config.yaml
n_layer: 12
d_model: 192
n_head: 3
n_kv_head: 3
head_dim: 64
d_mlp: 768
vocab_size: 8192
activation: "tanh_gelu"
norm: "layernorm"
norm_place: "pre"
norm_eps: 1e-05
positions: "learned"
qk_norm: false
attn_scale: 0.125
bias: "all"
tie_embeddings: false
parallel_block: false
init: "normal"
init_std_qkv: 0.0361
init_std_o: 0.00736
init_std_up: 0.0361
init_std_down: 0.00736
init_out_by_depth: true
optimizer: "soap_variant"
lr: 0.0054
lr_mult_o: 0.855
beta1: 0.95
beta2: 0.99
lr_head: 0.00552
grad_clip: 0.5
warmup_steps: 200
schedule: "wsd"
decay_fraction: 0.456
decay_shape: "linear"
final_lr_fraction: 0.1
batch_tokens: [32768, 65536, 98304]
seq_len: 512
doc_mask: false
train_tokens: 131500000
steps: 2062
dataset: "wikipedia_en"
Each number is 500 + 25 x the weight over the matrix's rms, rounded and kept within 0 to 999. Layers, rows and columns count from 0. Numbers have three digits each.

# layer 4 MLP down (transposed), 768x192, rms 0.118, rows 5-145, columns 0-47
478451497480508517549506459506505542511571502496450492494456503507495464527497480489503474500491512491523469488494453497492524486500519505464551
474496516531459515500515491517446546467448499522477512488489478485469513492469481486540500498514505531490473475594452496495547483498502549541536
509506453524476474538513530479508481462468490490517528521540518533545515549501525475467466516513507465510502487467484473568571490503504477526497
494535512464500514526513511510488452523506468489503521518501490478490488459523477470459524536470478526493528503513485479552473504486476507488537
506472497504477483496451499474471516520538449488510465500480484518513500515507514513524463499480512508493534543486514465489503481462487537488526
505506468504472524511497535510520507488509497544456477472502476486461476512557537481445519510477485521502476507488460504527493503442544494489500
488512467517520516492538498525444516490505551520475490474448555464488477491457491522491508533531513517496524482591493511461506498485434492524496
472485499473507496466473482502516484504526499478499451532555523529504476483522520492460529502476529505477472527465481513489485471473485506506449
516454477473522537510433499514528528512485429510493498467511523451537529502482503506538513508435436503466468525486485498479473505512479453513500
461461490544494488521527485524502506535513475509525487473529473508503498468525531461481468503515517506488449526508468505535527502541473506489501
512494518494497473445528503478552505478523521472483493502500498441531479530533414531483508492514544468549519523547527546484442518502513544454500
449574532526508496519481504453530498487548470546478495488480515506453481464500522457473501510469494462517449519514519513480494548515494479490493
500499525461550533493510495509515489518483468513493476516515522488507499504464511517469493484445457507510489488433482501471535509527484490502484
514457452528504494545475457526502476508532463497515468504484496480526476479476485485497499466471500481464535478492481482552474500499497499496512
507494487529508487472510516485508473473528503522470486498505495477498495505477516479475500478496465477496528509509499479506499506496500490475490
486516502532521566480487485486491470500494515438558527509507547545532505480557496514540519466517485438479566481517530461509494501515562542531522
507512479510515492501497518543524526488480530492478486488497512500523472521480506500533558491475513499492545513535475518503507505503458465549496
538514515526501541506530467550475474533524511487496540563501487489500489477496498506501483519535514515537531502490542481498474512538488480522465
478519503476503467505478524537482541498492512477481497440477472457487464483459475478484534482450518511489492466493512521521486491518464500527500
484488523490511471456507489481492452481526465533506499491513482531512454492510486494546504489513483479475501494465504482477505489514470495526492
483502495523506518503458528482476510501506505511536474532480508492583505499484504511468478479518483504501447487492526517523465550510516452523502
526484472452517479513504462456510523489517494512549500503506459483487513514501483544475494457495471468497472536459497463488515515501458489517513
532528521492467505477492465510498557471481520522545516479488519486490471499501505545534520507484520543543498502524519478500482507489507499483559
483506506492521430507496486478478510450514495505555485481507515474503479516498506497455499487486484531500541493498525490492525503502527503498501
528483448494481477487486477469505536524483491536516513503524537500434465499500469499526540466510520539523519539517469491491506477472543528517506
517500498493542442511525550473508502483452553477474512490494502513522514503555476512479496514522499496491493510520487467494451460531452536491492
530489476473467468448522505457494438469517520518515540573523482525509512474494508514520533502535449483483481532538525462569561516505481454507499
475479507506483486478500471503472472494526467497470483519484473504490462480556484523517485490502485512494517518465472457482485475490505479464455
496504534520521507492470512476489504492494477482464512517501522499493520490522542512456532536492528522510438478526489472479492462508509493470461
534507516512496478512477533442504495423472480537492507541468475519464521474463514501473525480503486478481518483512486530478503425490485464502525
459441503456485471510536475533512479544473508525509494450528515503452455511505532497486492520519509491535493491527497491520465522419510524477472
475504524484496517470497499506500547493471505479464463469545476499478538476487471501513527483497543530491517469461466523484479468487473525515480
506502519497468504514534479501498510477484496486514451514457508523503526501477515496493482490504490481504500529493452506494496538460505502499556
482493516521512475494461507546495504496452492501454503495490505510480461522498491475574492533511480528505439497497501514485487510492546479510487
470509507504480516480446456521504497513518482542490495473486501508491470526511441539504530484484500457533492460464474482497497470507516542504505
521519529482502481483460513509489514526499542539526531454479520510495509512522494520542492496513496466470520489547503519500470525506525557508506
565492546452508540551528514490481457467486499517473493481456487496534491457509505504453498488481518501480516497470481485545485506438462512485487
511520507543489547511492521550494493477476505510483487473461479449516505448520498520495481544488473546522497462516452469420503492461510547460475
500498518565526507535538490476486491529525487482473461502524485487522497491500518497498422494544518476531486523469548462476512501494541481440490
484456502493553524465521507463487487487459546483480512486489519494504545505514425484505434554505528478503502490538530531516497482526498479524523
523519474462511532522528456483509539452497497509469507544497508480457446481503489476516529486489501516533508500475472485478499504480488549512515
474501485520503471499503472419482490457527532485480486484510503492485444490473443509496495500489512524487449514495468486481524477426470514475543
505493542502505483474497474457474445495512530491509499512517479501514540527529526530527450468488464511513497543535446490489480487485479490525491
518499513555533503523532468537515514516465480483511504496495485548471552506465469492536524477528505493530434497519479538552479485489472481541475
485464482499481494496499526490503497499491562499475473506502429525496499506495468514495498473485477521469462548516560563531497503524505469534497
503552488505536501496455498530516496454529465505506467511492484487525513509465481520516513544512501519498517517471512473486513468509495519511505
542460483463494538524516460484473492486461509512526502489504505510477476469485467512503517522497474522496500508437485488521481516502476492522512
501504485476497460502534536450531531556514487499493491540503471509513467513496462508536469522509535476481521520534521507475506526521490551516476
492521499442485545466460447427493512500481502527467531528470500484514495559544507576528458507512484499555465537528460483481491504540460525489488
555513491467563519516489502544544497512534522506531486499530474506538470503504523455482524503479516487453520503513512490520475529513483517492503
441519472505535489508462433485493529479537543486491534524506539461475479512547494493511497511508492518505479517496482525472548483457472489508517
501497486502540519527483475487506509521473498501542557492472540498494522506493530537502503522469512504446489477533504512487476503522491493491497
474453520474532489497464532479491455450482481456500489501536451490492488507523525497503489507556528521452520501450492577491477463496502474504491
498468505426549465499506521554457501485510525508478507499517493498523488518511468506506441491519476472484505471483534500559533503504511463491505
474487550494486574515505500511479481508553460496533515470540497515524445527470515511533498494501450506479509484441495521520480500482513525465511
498499473522472454559502499502533474494467467515490468483483499446492495493476489472493481491484511474510532531553493496467479507465513490482491
477529520488499511533518493506496477537491521544486471522554550520515479492521499480491485505480493529490497475459479455527542548502488512519504
523471508458474513519485494511511479526502459522528515533509486515508479479551457497533494485464506505492524501509532502519559469484503494512517
517503527519490480502480489518519491500538498520498488477492483472485502497513511526523516501458491516496479477497487511491478514493504481502493
547489509475488514535468499506475468482485545475523551477476549523486540567425470517509444458545475473534510517475508452494526499589519516443471
494500495496473506499468513530477519543519489523498518510559493470507498507531482536517520470489513520516500538482485502474507494454507541496509
480504527493545462495507476478511472548516489510530473552493480523504517477502489517495529489507535522549517511499486460528530501453496506502525
482532513493521531520506510519483522499473523446511519505486498459497432479467492518498551526475533479483470529502491487528460543515510447490487
520452492429488430462510474505495512497494492555467503517517539500463532496563507490480485490511506482499450482514500516498553517521522509511504
509500505519487516454505510480473474479536485500535480492427486490490487493467493537491475465494504489497486518469462520464530509502464504486509
522535439542487566462500540496539515485495513506506489446523461516515534460490460502477498496496493522483502483502500502495523564458512467461581
464504553429501549512490508492542501536505464499470454461529522441527529543517504481471499494451487490504517484472478463476502500503489453481467
481550517459456516479485482487465517439504508491561509486451519503491551514490510525538478531512494511504563504523487452505501498478516473436504
492504478487480479537499535517502477521525482494508484494482472505453518513539473483466551544515527485517519506486490509508473482538475506527478
547521501556522463515512499518498508497515493501466476487485497506502529522467502552537508495487485547534484519468490499524458534483437452529541
489473475514517507511529494538498493500529532487552485489479512479509462510501506512469492487477486445508502493498526438478471580492501518441509
473486492466457472504473523565534490506463460512498512542462500519476472501478556527472455473500516463464520574518513536487515466490493483469536
524457490502507521515531481511497488522508568474489508521506477549479449446463519451475490457499480510511488485530489551539516517538504518544443
473533511527515519478557514480513527432489535475491525493514488487481491495513447475521531523474493515502437493563522516524476543428491461539535
490496487520498512510516556471509432506537501489451478558505484485564456561511499470484494484497487527464487528471503503530536538540472499459546
542493509505458469482475462496487498512521512535444530510516514467528509457535476451500499534524491509523507481503486448481482465493496546460527
502518509474453518518466506499506568529529477520490506529507530503490500544509454464490493503527543539523472493501521559471474493505509508466526
498476495483508477510492496502501527536573520513504529504481485464479462490477536511488488530507482531509509481473536464488512546478513506513467
496514483488500476566577522537551489525462556483539496534554494508487535463531522467509542509514522487493470526473479486509483497485506492535528
532509512498484481535497498488490473494513490477472508525521542526495519527519440496507475457484461464493530524485494447482530499509509506463511
531504505491499507522506500463480489513492485549500510466495476488496459543522510486515486469507513498502482480537505506516492504460547498476504
504498485475531501459524474504508529485480527520536495523484543523500522480519509500486523506501522471489508493448476472503482515540507534482493
509489493502470504506485493512496491534495503469505528524497480494478490479452500506498538453519526526515513509512509502465490551488491516493531
529494508498484539481466468533508509519470449478460506551504476504523530466482521569506483473514512475501579524493489497438510447514529440482517
476530510441474488487476497484497540479524525505467544501534450500468531482501463521461492544490511525476507506490531497507532480540506536487442
514504487497502495523469494472513522505514473487541474473514493513524507477480534477487505531531527496482484524509529517449497528474530517465464
514514552500503544533548543518517498522501466508558459514538477526467525534522568485437475572512527530509507520559538526508521503502500477511476
470493477498479514461469490526541492511522530497458513504475534501513533499510532499478521501526514513502506500504501506478539473438470497487507
493539491517496448495523521524521456450515522510458512508482474523478479475488513502505516512508506486461481530453489473483484527488489527565516
516501519531495469519510515498496486518506483495475486525524463489520521518496509511470483473474484468508522503483506512491477516487561492474492
495508524505495552419474529476471469494457488504558478471428558524491508504493548466535499537554480534511522537545550521486517489557522502495500
490525527502480492478511520444492494476488515520496517494457486506541496524515511491476507545479450492532477498535453522551517470495534502467469
516497495471469537578512442503510502483495488518489477498495496505533471485536539485473481528466489455503558463497497500441521510507549499465501
487559489533529478540483513466493548488448513502448496517469545473448492510501508485519504492452520508517502502551526506472548503482508490506459
504499476490494457524493473526501526485505462527469521444468512479516517505497486486466466536516476514474463532496488464545497509508478480513503
508577465493533495465482510518498470534517445462527469489489523505502518551467506504492489510542487504480465515497488527491467481519433480572499
502475489504484494500476491464501509513518531513487466509550534503512517518497483480498504477507518496523483517470525462493509478523505522526532
520491495458504497539485517530481513507511473423494471488470503502497518511496501525523468472514477479523488515474506501572514502444571509541491
544524540508472516522503527459534506483523505531444507501462514535539531481533508467501523459455540515482509525517558531494488528524513514473485
498433459518492535516471545527514461448454544500534546493529517518500460498517533466465550514500501493471473463467478504462484528448489533536523
539522509579536522541532449430555460554503539459441481517526489480527507509519476473527440489489546458520518549533489563498482533492440535505478
549562540505530478473531525474516500516497504476502504493507527477444488449527578481480525525470515533435491440521447451498518521514465559522461
495503525480428473459459518489487525491509523511455481483511533503506506484510538520509462529507510482501516526495526501488524530538528535499500
512467464534488445523505514515507475508519434462472477465475529498486493507501518520498457519506503496477553500473493492509536496490474456537475
498478495493504517525563556554520519473536495528484462445492465492540513505516514456498530484508538492475476480464483508485504511552486492496487
493486493442481474510481498546504499478482498494490474496477501488477511490549527506560499525476505504475483530507500503514450528478516579492502
489490457505473492523500504471486517487502519530494501463501485454490508501487504531509506508509489480506534511499519496487482510500513462511542
484491453529495534481478501490512462485524481496493533500537478505549540527489517519514508509509519500491505537524508514539511512543496510460461
462539508527515521512479500483500503561454499483466500517494470495496500476501483470535466549532512486496487456503556483493488469527504470493511
519516450480517466551494473452444483450506531487532534457518514525480566477471471500545493457443477492461483458465504470521522495457512504515486
501545495549474557505513519546503534507487463477473506514499496498478470489449512505499496508467501514492485534524513525516482495477496506472498
534507473494542469485529485552528492513497510536532498497446502485448483442533485495484515500516509503512462502507526479504510536519463480503488
486544464479495511458510476527479525487490508547478495475514519475515520516493540517491513539525485475471485531526506515452495450516523500470483
531488523493513449489472474570463529502489445471529503506490484486518509525508494508532498515505493498486477499503492468509476487485510485468467
507510538514530490548515449486500478524573493515473542470515520484532472491491502537483475503505462475505491481499491438505502481509469485512516
500484494532495455496479523510496491504502490517486484471504496492504522501488473523505492482471483526510540502534500491488523512546479518512498
504498506523529502520545502483533496527561504483441466483459498544516517498463510504511541536488478508521517455487490529485520478465506491495496
511498557480529481517528493491509502512504476508500454505469497524479467497479543514457517554477479522550487532486461492510540474495525524550516
487507486503514513517563507459442471489498535516481504491497483456541457503516508503507517479508520520514510497500478492453513541525457503518487
477491505522493526494473514542480470496472490514483549505477514503516516477483505513514514502479446502496503516491537525529483481488536488504507
481467514530480519482514488500496533483477490494492486466485487479521504464517515455482526478468499486501497494480512475484476485514544504529486
542487508515508504494521505547500485484489484522555529498506524500486492501461491523504526535526484506497499493481500478515455444480511473490483
481475466491504504482530513494499532499473482471490553499510531505489515516532531520542480508513474513524524472548519514522470529499540513489446
488490497516509483494489520477489464493508517498513498503496509520492476501501514503514488479512479471485507472533515514489489499531497475489514
517479500477515476520502482483489506502505509467465485481520500527518498449521496474473544485518500495519464462461464462530496553482487464505499
538496485504492513533464457533469500514480471511504497514512489537554501477491508511497479506503468501484506525488534537495515485519525478522495
499524485489480465501467511468469471511441508501502460516484509497508544495497501504512511503512472478487471486507508506468493498508525495520484
482528497499496513467465539517507472536478468489516497501503501521525505497472495500479490484504472521515533504490505504465481483558511467521483
515507495466544472526485514494504483510507500519502486502500494469472502481500508485505528501494524537480504507513464505527484481494475490495464
513472511524528485494514501502468479476483467507499463481518475476473523499517525478487485486468479472479509508497522554448535475462503529457502
524504505546512517500483504493497493485560512449517548501460569503511529532535446485468513508502484445492528548522535508559498500520521462497561
519518514460447528512523474460533521478447522509471452476490461482482472484519529513486543492455505477529528508491506519513461490541502495484491
502526474530498491501528516500506483505548503522471496506487465503470473490473518483501485494513489530524511474544462463475499488515474493472527
502491510503492525512495517481475458476551501490468493494522488553479506499459488498509497449541497502529514478446464493485490538505494536518519
472499500502517495511483498495489505518482525452481532533527513522493456486505489524528476478484546532528484491486496501530521508467466526522485
501465497474493487491482453503544554477474506525494516468513541515460445503489490511461496496503513522494500476482509536497501507479526480521488
517489460522446480521461493496518511464466525479549472517547436524463517518424492530502541455592451547545496511489583534498484514529533433550490
520408480522481508471460456499516527480494510490508472509480498457510537490508565482480526481526538500464521464510478521495526481510466526498520
519508494505507527536505505481510515486519488454533517505528497530471483496457538512482502499481500503503529454495481485463549501523489502468504
502517482469486489508509496497492502494534491502545518504505514498501483505479503480524544522516500518506486486506509529524493523474518508505497
482506566492497505487527547454480549488487491527492487485482489491448492514486500486472517497506472506512518465535478513475495481515488519476514
# layer 4 MLP up, 768x192, rms 0.125, rows 6-146, columns 0-47
486542540443537482501511490516535518480520520473522502529484503504489494525472491476504499505498501515450446466500498496473508516532491503526488
484518525450468443436544461566443500483517499506493501523560512514495510511546474452498486526477507471483524509493489531532468501461473488505446
530510479571491477460511476495525543485519533487511462512486488507522491516479483498508515507520486465486522504485472438477460554488545499498509
546524509495508481511496493505510530499481489504498486529487525528512499540466495494517501519501461488494479494487492505487514478475489491476514
487527528482516481500475473497467475485484526463487531487520530455509464492547514527499463500560501528495468495504477506524507486522494497495503
471445474543502478499521486458525498480501468508488500526501524496504532542519505547492495481444570537492457504487502516515501513546516506475533
502493518468502533494526536475531467505497533493475505528507469510512509496502485529492483495525508521490492490515544568494461511516488434479476
457516496498504517464535492473528526511455530532486499491507491531512502505523496534489494532500506553503492487531503490481472503493496517503528
488531474455470500519508515478505538506497503515551488507505499502517497486498521533476544488504493530511487516502454506492569495497445503494510
522511523473513530461509490492468501489521486488497514524493516450540512484480537528473441440479565475488539521528480526507483495482510515443537
468502502496476469511496452491526483524468498512476519554508543541435508442487523461492502500478504516497500541465523471510487520529456516501504
498511488493515472467502491480480549507502514472477483495497465530515542532505484474505487495508511533518530514521522562470468460478530493491493
534495493558514514524544474519496546503477502487517506499509492497540534473510484484492518447504512508510490482476517503530455515469515510500471
505491488532498546503515500497489529492485496429515477509496529501525502489480492523479523492523515533540480489458507483483491523535492495503497
452489502508456516526463539520495518517536527465502502461497493497479472513485529530526469504544495533546472481525488467493524532512494483503458
470516516465465461542490488485492542537468504506490536503512485513486498484454454510454486529495487510503496495521479489517485450510489499498520
519489535527532492516519564443507521484465507507541527522472515505541534486498492512512491493504508516530513499472508484508528506505472462541513
448500498472488449479517477530494504469520497514493513515482498499479495520496504462570491512477507502490505541567525512493538528466484551500469
492500507470507529514480476459467489512465433478474494475479514474510497504518483485528443546530518524520517470501517518478532440496536474451461
534532509479505502486519482475522486532497464470504505476506515486443494539508489495521532487524512491517532489496492461503533492509500507487485
535538501490504508478538506546469504487513514475495506485488491498475504522498487470497499483525522507549499485508518514484482535509520497540476
473501499482521493496519511463472487519513478488493505524498510508523492504521486458517476543519463509457478477504473540491480532500507498505453
483475541525508508513515502489481476488457497488519495494511550504471558494480498473500494479562486472536525492510499555525496487499511522491490
501481514499497508502484526481485486509467491485505509517540470487518486476514457503483494518477472531509434480522525505509463532529508477551510
472518518510508481513469482498482497518509461502535496447485532542489513515486529542546501526483528515496512461520501513489518503504501532444538
443463523492525479475510518455528530539487489487476527517482501518472485517546493502513510496524499481514510538473553528487511495495511499550440
472501500527509523518514512525521496476479494504489453542503494478503552472474483465540502471489484452471468497494489521464505488540514527497501
500522464524508496462428570502478489521497493514527489539505479520434498518510535536491518468492504513534501554535498486501472507491537533498507
508479523537480505493495487492520505548526492548527481516536477516478418503536472492543494504476532498484491491507477463508499524481489524472510
453533492470463515488534532473524540499537479440491456459522527463490492482509505518509481536455502478503496475506485536486516519508491489521506
498484493481471515487473499470539511499485517476491545476547505522479476490511518520483503464484494466516506489523484526475505552528506490458531
464474483441496512505528515510486500482431475486471478534490472517467466489491516488458479499547475509473485495475514499494494514510511491493487
492490504551532467452485529470493498491477490483452486540451538495523511490484492501450455489438514477442519481500498534542489513488492497518500
508492457487512496497468463521510495502432557497479483532529468499492550517460515506499538548513493454497467503481486493453536488486458554476515
480494533494474479522474519511495516504512459486514528478462531537490515521454527503512509494539500537546470487510533473506506511495548525524478
481508516518500505483506484549488473517486460482522466471488502515483494498447534508529509487472527491527484485488460499452496487472488505495510
486477483491512522504522468441525479500516480419483493547540494523499502515523507492514486477508511463496501491470491493532472552515481490526473
478509548521495474505535469522530519470439478514515534490432482557484511534502478498494502537507432528490529464544520503509500520529493474471465
477523530478509526493507504488555535513483512487495516465516502527546469522508509521488474504554490535508500494506502519569472434500508487501532
526535537495496515463495508505489487493498516520521518493492538456474519515461502472486511507511497528524565500532503487497555527466527457482506
519491499515504512520445526508437526413504486421446504489501490490519465534496450515522508491477513531428533496495497513501531547508516471466498
525541540522489468528553501523490503483483510477529479536499456526490525519496480508536485456527500509486480485529506535484529494547501481502502
501493459486487573491488492464481529531448530503509516457491478460528508466515450531486463458517529507473478536511462526464529524514480492504498
509526527515489487531497516532549470481447511454505502502532459492545498498528497466516504515479542522450545529495469457481489484514468467434479
470485515489530475524485508496479476518502511474513470526551514502534499504443500502554507512513487524514510525511495513476523474530498474543506
466465514508555464495494481466482527517485516530487534497499566505518477537532493529465447486466483481519458513492509496483491501488492481476517
444476518471492501520464490523506485508496489500486507509482540531535502502479498486491470499492533512482494504513502505480494501528511510484496
475481464504520504458528525484486484466502513443484505440513500521507479504513432497534457533447506526535454552522489481480482476506556536466530
529515461499500511481531503466530501534520463521501557444523536550502507529519502519532521485533529517463550525478436501476507563519499520551526
521540491506484487526481544517481480494481510461478490458517483501491514562524491509483481496557455508479508540514501491503487507453514492499471
521498500497490495524503487512497494496545502503485524523499504527508473470469511488471503489528479525503473538503530465515542509525485530508482
502519515518510548454557478481533500492480506518478478495533480506529482516436509537505495510464494535450509507526486529522486492501528515485520
504510461528481510489474510460516491507442522521484485501505505457514503497501484457450498517485504531510478482489576506532487476494493504492474
514480487500467512504495550492488520487497497544504510472524519494506495549521462534510514481507498461492471497540481518467521561511502507531514
484504442559476487503518457455501524473521488490524517494509478533533510524496500512527522519511490535491501462521481475526467522469534499464519
497443525519464503519530511484485537451504496484470521476516503487504479500533524491447477464470494508482508469509503515516504510558462481519470
454463499530473528487498527494533484532483494486457499512512542521509526532529481499496501528458524469503496472490529507517485471498463500511489
508491473505472464476515522471529519461557510480428537506491500523517526526500464460500525497495466485509491523506515474514509529517513547503519
492526475476474497468501480509465518502448497562502466459479520500508506540485512503529475480491461527551509479508518500436495530518532535489477
512461482507511522479468506521513461482496466493524512505498469519453524512508513445523495493525486498524519492541487530496491513527461514535456
489524485493503501492469502460502485544528494475473511513545464478530506476530472474476465487459511479526508491514541528479502467509464506510445
521474514508455523519532461501530500543501535484460472504472469517466490506529525481549501473501524513505484466500532500489462497539497502531495
493473563526473514439476506490502472536495495548499488529489516484510519534512547473545483548504559526498522489518509508511518502456471481498510
499489495478514484498524464511518486505512466534466483523505495483496511489471512502500512496488512512480519491512488484501477522526500553533515
510483491531517493484491466496492492505540506517522485513563449531481534546543482499510520536479474488509522520521493480500491586484468478459446
510458471526544507504511480557478475479469535477538500530513478562498521479519524474521519514519423508457501482501494558529467491482510519516449
483480487495493448553541493488514545470517489520493523486544486452480488516495461525514539502540451481495429485448459446465489498482470482471522
469531504498493516488470532494467519474469518455489523517465520519457424486478490496542491475475471500478494519497517508463509524485461496516509
498542504500482521454532487483482470534503517483480481569496543491476465527473522562466482462515524544495465480527478497512497468500511494503481
510516467514495505501524484454492472510506518491530546507501536505489530548506517493487494510527551515532442498525504420497500500521538496490484
490509521499472507496549512531437522484501507514512512503554482477497515541455490489534480524483492523485512536510503469505505541466514499507538
448488489505512496496512512488508507552504551484465468515559438489492502530490523476477498465493497525537479475511475486531562505468494520477520
469508510486497440474511510500489512503502506529491545542486510542523560490545514503544528496483510472483488475515493525478504506507515487516536
456528497486494476506468450539508475558500523534461463508530539461464535532531509482502469445474500464530470480494485509494509512520507494498531
483547497472525521508494464498524502496506541444527480511471498498518474504505539518512525479480464515493486541487520563495515524538553489549504
530505526494460499494519511501525581524499522524474482492457473514463496499466544551484502459522511471480512550482499494450550510497466499516470
505491503534552512517485533499494441451531476546479508492463517484458495494494522482478470492499510494516468472479543495488515499549504476465476
464521489491493503487452480486473498505509558503476469478499477536518506494490492520514497522498506519503513497484508466471503489492487500478460
467539504435510480497531550514496510455536479495498492537476492463484509435530539532527509523505534513480481502517522527546486477476486465503483
504537525492498496526475466468469503544506492516524505496494498519529513507536502490533492553497486489466471509503517508518512489486457447521495
500539534529509453521500458495510474521520459490492453520481506491521528471539527471527524517539497523477533551456444492490553480452508513516504
478522508522511495490512533532447490474476518458531478484518488491513534502516480507501466493505511510551443499510480516471513518491508491497531
495503538521482477490498509521496515490480473507480510486547456517484537465463537490508477477481477485464492524479495492451476520500493472498506
481517478503463473508478508511497534446486477502472485505460511443473520486497486504498513560462491547499463543541462462482526455513475497520489
512474509469523501527521528460498522453510523480511544471492529465517467493487491511484501471480459499493523498538500515503492467495481484504497
485484545526503513472489520494512515477500499508467493522473559505553492456468451498481513451510510502500463526522473491505486482488469508475535
502490516517496537534517518449503499481443514513532497471499516483479488481482489559517496482456483457503455477489465499455483494494520482541476
483534530512494508545479509464508530496512520467472515530529494495483461521524529491480475545535508493505552516516472519468482488470496509467528
510506488509512491492493493502509543543529525497472513549468532474480505538504517451458489482515484457504541490507496503518482513505486498490495
542450492496523487511469486446450515502446540500498524459456539476490473485489532466454494476497517564468494530495481496489526484448471504510539
505513481546516487494418501513505530488494482510505512493515538479449502486482472486547500458512555521481488511461502505448505492490497490495498
491498504477451511498502514542543541510504479539444500427459545512496467509517490542470475483509521491506471538471501507535458512521508526494488
507507533495515508542524487507485521517470519496508504462468481446551508483456525528480537512465537474483457495512516519457507508514502523491463
512484483499514501470487519472456485515455534473533530499532478493509513489498491487541483523490516515467511492484483493455505506532478519467502
510542518446463515495493500527529500477477475480509501489528505487486504532515449560534524519504498443518452488516461475502509497512520495521522
492506477441469497516506484486489464506491489519480522475524473494478518502522516543550550461503503499497505494497512485501481524488498471465467
507519497519518505474506541492540521538507454453506537474490459526500515498534504553524469511518453455519538440497503487502505510475497451532494
524445498512461528509492463476518507490489482505495522541504510467508487496483473511543478435496480507485503505540523511493490475483508489490434
504520511544487493425583530500505507499519479528488505492499498523522467501515537538513496488498532502493505512535514490508485519488489516481509
545436495524548477472516522495495526467537471469452512504482474524485466481495485504500510513546511517474512473513491525499458498507467503497431
519510495574473527425546476506468504486512461507447505492508518514530530516498533494446488509438496492491479469499479483477517473546497430539458
509525490495529533503502501508540553522502491528517547548522469468545510482514512556459479510474516492537519478523532515550494514478450495489537
509479468478515467504491501506486517450504500531485466554525501469479503514504471500507530495489486500496504491508504461496469547481481500519496
499492470476515488471490507479509490514519505487519502509470432537458516518557478490473481512491478469496481506531475515504509554486473480493510
528495492494509487428518501534563517490525540499471541457504553479477488528474502485439484541501515542526511507489516460508540529512482484493470
441491504502500463519511458502517527505482476516521469488506525464491533532509488536478504501483474519483504480502495497478491502527500460517493
496523543505516477480516543522543507435526481509477481512518493495493486545476469523523489480497475478480476542488501463486467535527534508478486
500479529481503507528505512494483524497521498531489512500487474503470496521503511509506467493515489499497478486552537527494515490485525490470504
470544483468485496493483446500524479503514504472478517500492487494494546509489540499490511531509438493497490533533492470509514535518564486504544
508514465464501488504453446473513550515540484470516489491506501495538509503503519456517546500493495479449501560511475502496481496520517507496465
513494502519509507471498508491460524505486506499499516531490553518493463530502542539499522502507498529503497467486493516525506507506472465496511
510504513494479510535520499483549494544482473518498465536501484548525524523489507486488544461512505529503528506540542501510505547465493470513448
505495480505506501460520478513459546475510508516533498497486499518514517513491521460524448492522524481519503512489487506523498552548527495494540
510510484504504467513503486489479524540516519493464494509526465523543479463455507518560501519548482552451493513504511524430470508521529511502482
476495523510474507490515554480478483518487527499500505491497530515541501495538512484517485514497503451543481482498545508493518458534512482472503
495474511460496494494488551499442513534516515497494492470476459512481470505523548525572455478494479481477496510475515534489459505509508497496499
502502453475510467504464488484528485496511494514489480462532570454516539521514459521525511500509505490469538546494497510504499470507484470477496
527466482516512496482461520545552484469519519513496503496504494479505484499495495533516506531527541477502497478512459519505536472501518482504515
492470508532458508476511481509498524506546503537489481504468480484491475512504479544497526507517518484531510513504489494516448521501453469502482
503528491530486533527481491469498517490508462497519456453483481478540438504481512513528496511500487494509506458556499527479507495495511521503561
483540482519486534516499490460468511459532505537485497549544484503498486476500511522484499498529531457485521515488518530479480470488524513485468
506546471506497453476552495511511502479498547509462486483479512499517498486524531486460497489533513477477505528496510526487463487494539533512472
502482487539513451540494480506507490545500494519507482490503495480494482479511491499483471506499477480479495512522485504489526521492474516467520
448504491460472494545505475529489489491511516465497531492543485551471505529533451475472495464493499472483493501498492483489497494489487486506499
516535496492495484458497484477498514553521528525498513537499459484464511494494486501524505451486492486512494488546459535515508510470455493514513
487491474497488512507526507510510513474537484485513521518516484485513490484503496503488496458467513456482506484506514525525492486514495504513505
522490540481474505503493501484522492481488552531539494533510537509522499501510499517550523497503522549543474463458513487516496522535505514498493
534492511482430530491466453460479582507527520506493482481487528499499516531535468480540504427481497527515503537493460497498498494457534542508532
465470501506534533474516522505497522488476500463492470466432515539475494514504502455532451446512498514452473519519493509466449496511494522475484
493478531472524468510543530469522510462529470478488496519503473500474492473468536524520511516523506503517547492486523469493541459478487521495448
514553498512485491554507432491515524484496494503559515490489517484474511532530481502532506445471528524491497525518459495463512504534497497489492
524480509505554483478498483480535528532472502485547507521463508492514515538512515501477484501525501519529504515495471505494493483501526515492537
553485495517556511511517470527459536529473493478462472519452523499507511495527532510528531492532519516482560501516548514479473503496500510488472
511488516484516507474468509539484527471535488521559515507475495476501522448533483481479478520496502507522466508503500500492489498478514510508490
528519490506472503503543512497522496497459484486489492534524514546513525526506478504546515506467506503494509449489532496531450521488514531520500
487486513440491485501471511479526473477477448465470528568479436462540524479524472513586451532455561486496466466505388529485509442473461486450450
540520499469543510581510521496485499494479517478518498504547465527531510491524464552510478496482512499502480491502512500486503515499512467496518
486479494500507522469493489514512466475490507527485489485484487492524483457519446475508492510490498511475457530500515509515526498446475510479436
484493546527504491490508523521528470495500487523504536487477525526518507513451492526522465457473501490523527513471482445507463513499506490527508
461510502501486486463523477519507497551496496485510509524462463519488551524473511544517473538499509478519544525484492512562513504482529497514493
461511517488462531492517552514510553481513491485490518514527504487468511541473501480475472474518502499520484521500498490517453505495469486502521